{
  "num_hidden_layers": 13,
  "hidden_size": 448,
  "num_attention_heads": 7,
  "num_key_value_heads": 1,
  "head_dim": 64,
  "intermediate_size": 1216,
  "vocab_size": 19763,
  "hidden_act": "swiglu",
  "norm": "rmsnorm",
  "norm_place": "pre",
  "norm_eps": 1e-05,
  "positions": "rope",
  "rope_theta": 10000.0,
  "rope_fraction": 1.0,
  "qk_norm": false,
  "attn_scale": 0.125,
  "bias": "none",
  "tie_word_embeddings": false,
  "parallel_block": false,
  "init": "trunc",
  "init_std_qkv": 0.0371,
  "init_std_o": 0.00728,
  "init_std_up": 0.0371,
  "init_std_down": 0.00442,
  "optimizer": "adamw",
  "learning_rate": 0.00164,
  "beta1": 0.9,
  "beta2": 0.99,
  "weight_decay": 0.15,
  "lr_head": 0.00723,
  "warmup_steps": 264,
  "schedule": "wsd",
  "decay_fraction": 0.694,
  "decay_shape": "pow",
  "final_lr_fraction": 0.1,
  "batch_tokens": 262144,
  "max_seq_len": 1024,
  "doc_mask": true,
  "train_tokens": 829900000,
  "max_steps": 3166,
  "dataset": "wikipedia_en"
}
Each number is 50 + 15 x the weight over the matrix's rms, rounded and kept within 0 to 99. Layers, rows and columns count from 0.

# up: layer 6 MLP up, 1216x448, rms 0.0452, rows 39-46, columns 112-167
# down: layer 6 MLP down (transposed), 1216x448, rms 0.0393, rows 39-46, columns 112-167
# gate: layer 6 MLP gate, 1216x448, rms 0.0499, rows 40-47, columns 112-167
up39:42 64 57 37 58 40 46 54 65 55 35 32 52 27 38 51 38 61 55 57 28 03 20 39 41 66 12 42 41 33 77 71 55 77 61 35 60 35 35 57 42 64 63 44 66 45 67 57 33 51 55 61 62 37 59 52
down39:54 55 42 42 48 41 34 52 47 44 45 45 56 60 74 23 55 35 52 73 40 56 44 33 45 56 60 55 87 41 50 63 63 46 34 43 42 32 53 59 22 84 40 38 23 92 58 76 48 48 61 33 36 61 35 86
gate40:34 79 33 40 62 75 51 52 54 66 63 51 52 58 57 32 23 50 39 43 43 53 56 57 41 21 37 20 61 50 47 59 50 50 35 72 40 52 57 66 52 74 72 69 84 59 61 42 37 51 57 36 55 56 48 46
up40:44 75 63 64 29 38 38 87 38 26 50 42 46 51 56 65 61 52 53 62 71 36 48 47 41 89 30 37 81 59 52 63 60 76 51 63 50 63 46 47 57 63 46 40 40 50 27 46 29 32 56 44 59 63 44 55
down40:36 70 43 50 54 59 55 75 11 65 62 30 59 60 45 14 38 73 62 46 53 32 70 53 57 50 45 69 83 67 37 20 43 40 55 52 51 66 48 29 56 81 45 41 53 44 35 52 63 23 37 58 70 43 39 13
gate41:63 49 51 56 73 49 76 43 51 37 37 64 63 38 68 29 41 80 26 73 11 44 73 67 48 67 31 72 24 61 50 44 32 25 41 41 37 51 57 55 39 55 18 33 70 37 57 54 27 27 66 60 50 46 68 44
up41:61 44 66 53 47 56 26 72 80 63 42 56 59 39 42 41 33 80 23 08 21 57 65 68 49 80 54 44 29 76 38 53 41 48 53 23 45 47 65 56 64 40 56 72 57 60 55 57 28 22 64 38 43 78 52 77
down41:54 52 74 51 68 27 44 51 51 40 91 47 50 18 39 46 38 40 63 50 65 46 46 51 11 60 43 78 94 53 52 82 46 51 71 63 29 28 57 57 15 42 31 39 63 58 38 64 49 47 58 32 47 39 42 66
gate42:46 48 28 39 36 61 33 45 90 68 52 65 31 43 39 60 52 50 25 56 89 19 64 57 57 72 27 83 62 70 45 26 57 46 45 42 57 18 69 53 42 67 45 40 61 66 63 34 57 56 69 79 46 46 35 40
up42:55 51 67 65 39 48 72 65 47 74 63 40 68 35 59 70 58 43 71 51 55 48 47 55 61 42 39 63 34 50 48 58 41 36 54 53 44 42 52 25 42 59 33 65 43 75 35 73 47 54 64 46 34 51 46 36
down42:45 44 24 66 42 48 29 49 66 56 43 50 35 52 48 43 42 52 42 19 55 43 82 59 63 79 34 33 64 67 54 50 82 44 27 49 64 21 55 44 49 48 55 35 43 59 56 54 58 36 61 48 45 37 54 51
gate43:68 54 36 63 21 59 53 39 54 73 49 57 33 40 58 71 76 69 67 61 40 68 65 34 42 46 53 60 68 37 49 53 64 57 53 47 76 41 44 66 27 55 65 41 59 44 64 49 47 41 67 41 46 28 47 22
up43:41 61 56 44 59 28 42 48 47 45 72 30 55 59 63 42 52 47 39 78 31 47 58 71 64 30 77 69 53 53 49 44 51 43 67 57 44 52 26 39 62 60 56 74 31 81 50 64 82 31 13 46 64 71 55 79
down43:58 60 63 46 37 65 44 36 64 53 78 63 60 47 57 57 74 38 66 30 49 62 48 18 35 46 58 72 75 70 31 69 42 26 53 51 46 70 52 55 44 57 43 41 37 53 27 49 54 57 55 53 45 39 39 42
gate44:45 60 40 85 75 48 63 50 72 61 52 68 43 31 61 51 71 48 46 41 43 76 33 50 60 57 42 43 47 49 50 14 60 29 22 60 54 43 63 35 69 50 55 78 67 66 74 57 43 24 39 75 44 38 56 56
up44:48 16 49 37 75 67 61 35 34 42 62 65 48 49 59 69 51 59 51 49 42 41 57 51 27 46 42 56 43 46 43 57 52 66 40 62 34 37 56 61 92 33 46 82 65 46 62 51 65 68 73 66 52 18 37 37
down44:80 42 60 50 44 49 46 59 49 51 55 51 41 57 59 58 23 44 55 32 41 44 45 59 42 55 44 56 25 49 37 38 25 68 45 50 47 65 30 80 51 52 49 42 37 56 50 18 27 54 54 45 60 73 46 21
gate45:62 56 62 48 54 49 46 62 41 58 48 56 58 47 70 59 38 54 41 57 61 68 40 47 50 59 21 39 61 60 43 40 53 49 45 55 51 61 69 62 50 42 70 67 32 44 56 68 44 59 84 53 68 22 61 51
up45:60 51 49 46 50 24 57 58 41 21 49 34 67 69 32 57 45 39 62 41 49 24 57 47 65 50 59 52 61 53 56 34 25 37 52 64 61 57 67 56 62 29 62 38 45 21 27 38 50 61 51 34 39 26 38 54
down45:64 55 32 41 45 56 35 38 53 46 57 33 45 46 30 85 67 62 53 58 44 56 65 41 47 31 40 49 53 46 37 18 48 36 76 48 68 41 31 70 38 44 60 40 28 76 60 53 59 57 45 50 34 62 53 51
gate46:48 31 30 42 56 41 54 24 43 62 73 71 40 50 39 30 23 37 37 61 70 75 67 40 67 43 44 55 64 45 35 42 30 74 51 75 45 79 53 62 55 44 63 51 59 36 31 53 54 38 54 46 38 50 45 38
up46:73 40 44 42 55 65 38 60 49 26 57 62 48 51 59 25 56 54 31 62 88 42 42 29 83 60 51 72 52 30 29 57 59 76 68 27 49 38 49 37 40 43 42 41 59 60 75 75 72 44 56 35 34 44 54 53
down46:52 50 66 52 39 60 59 44 66 45 42 54 60 34 82 45 28 44 46 49 23 50 37 66 56 39 76 86 76 61 42 50 14 50 60 40 35 34 45 82 42 61 55 26 27 34 56 38 58 38 73 69 46 70 53 66
gate47:34 57 30 76 61 58 68 46 59 77 62 48 38 57 47 48 45 51 46 47 50 55 33 92 48 06 46 47 24 25 75 35 50 84 22 51 60 83 46 44 74 98 46 78 58 33 39 65 56 51 40 44 31 72 63 14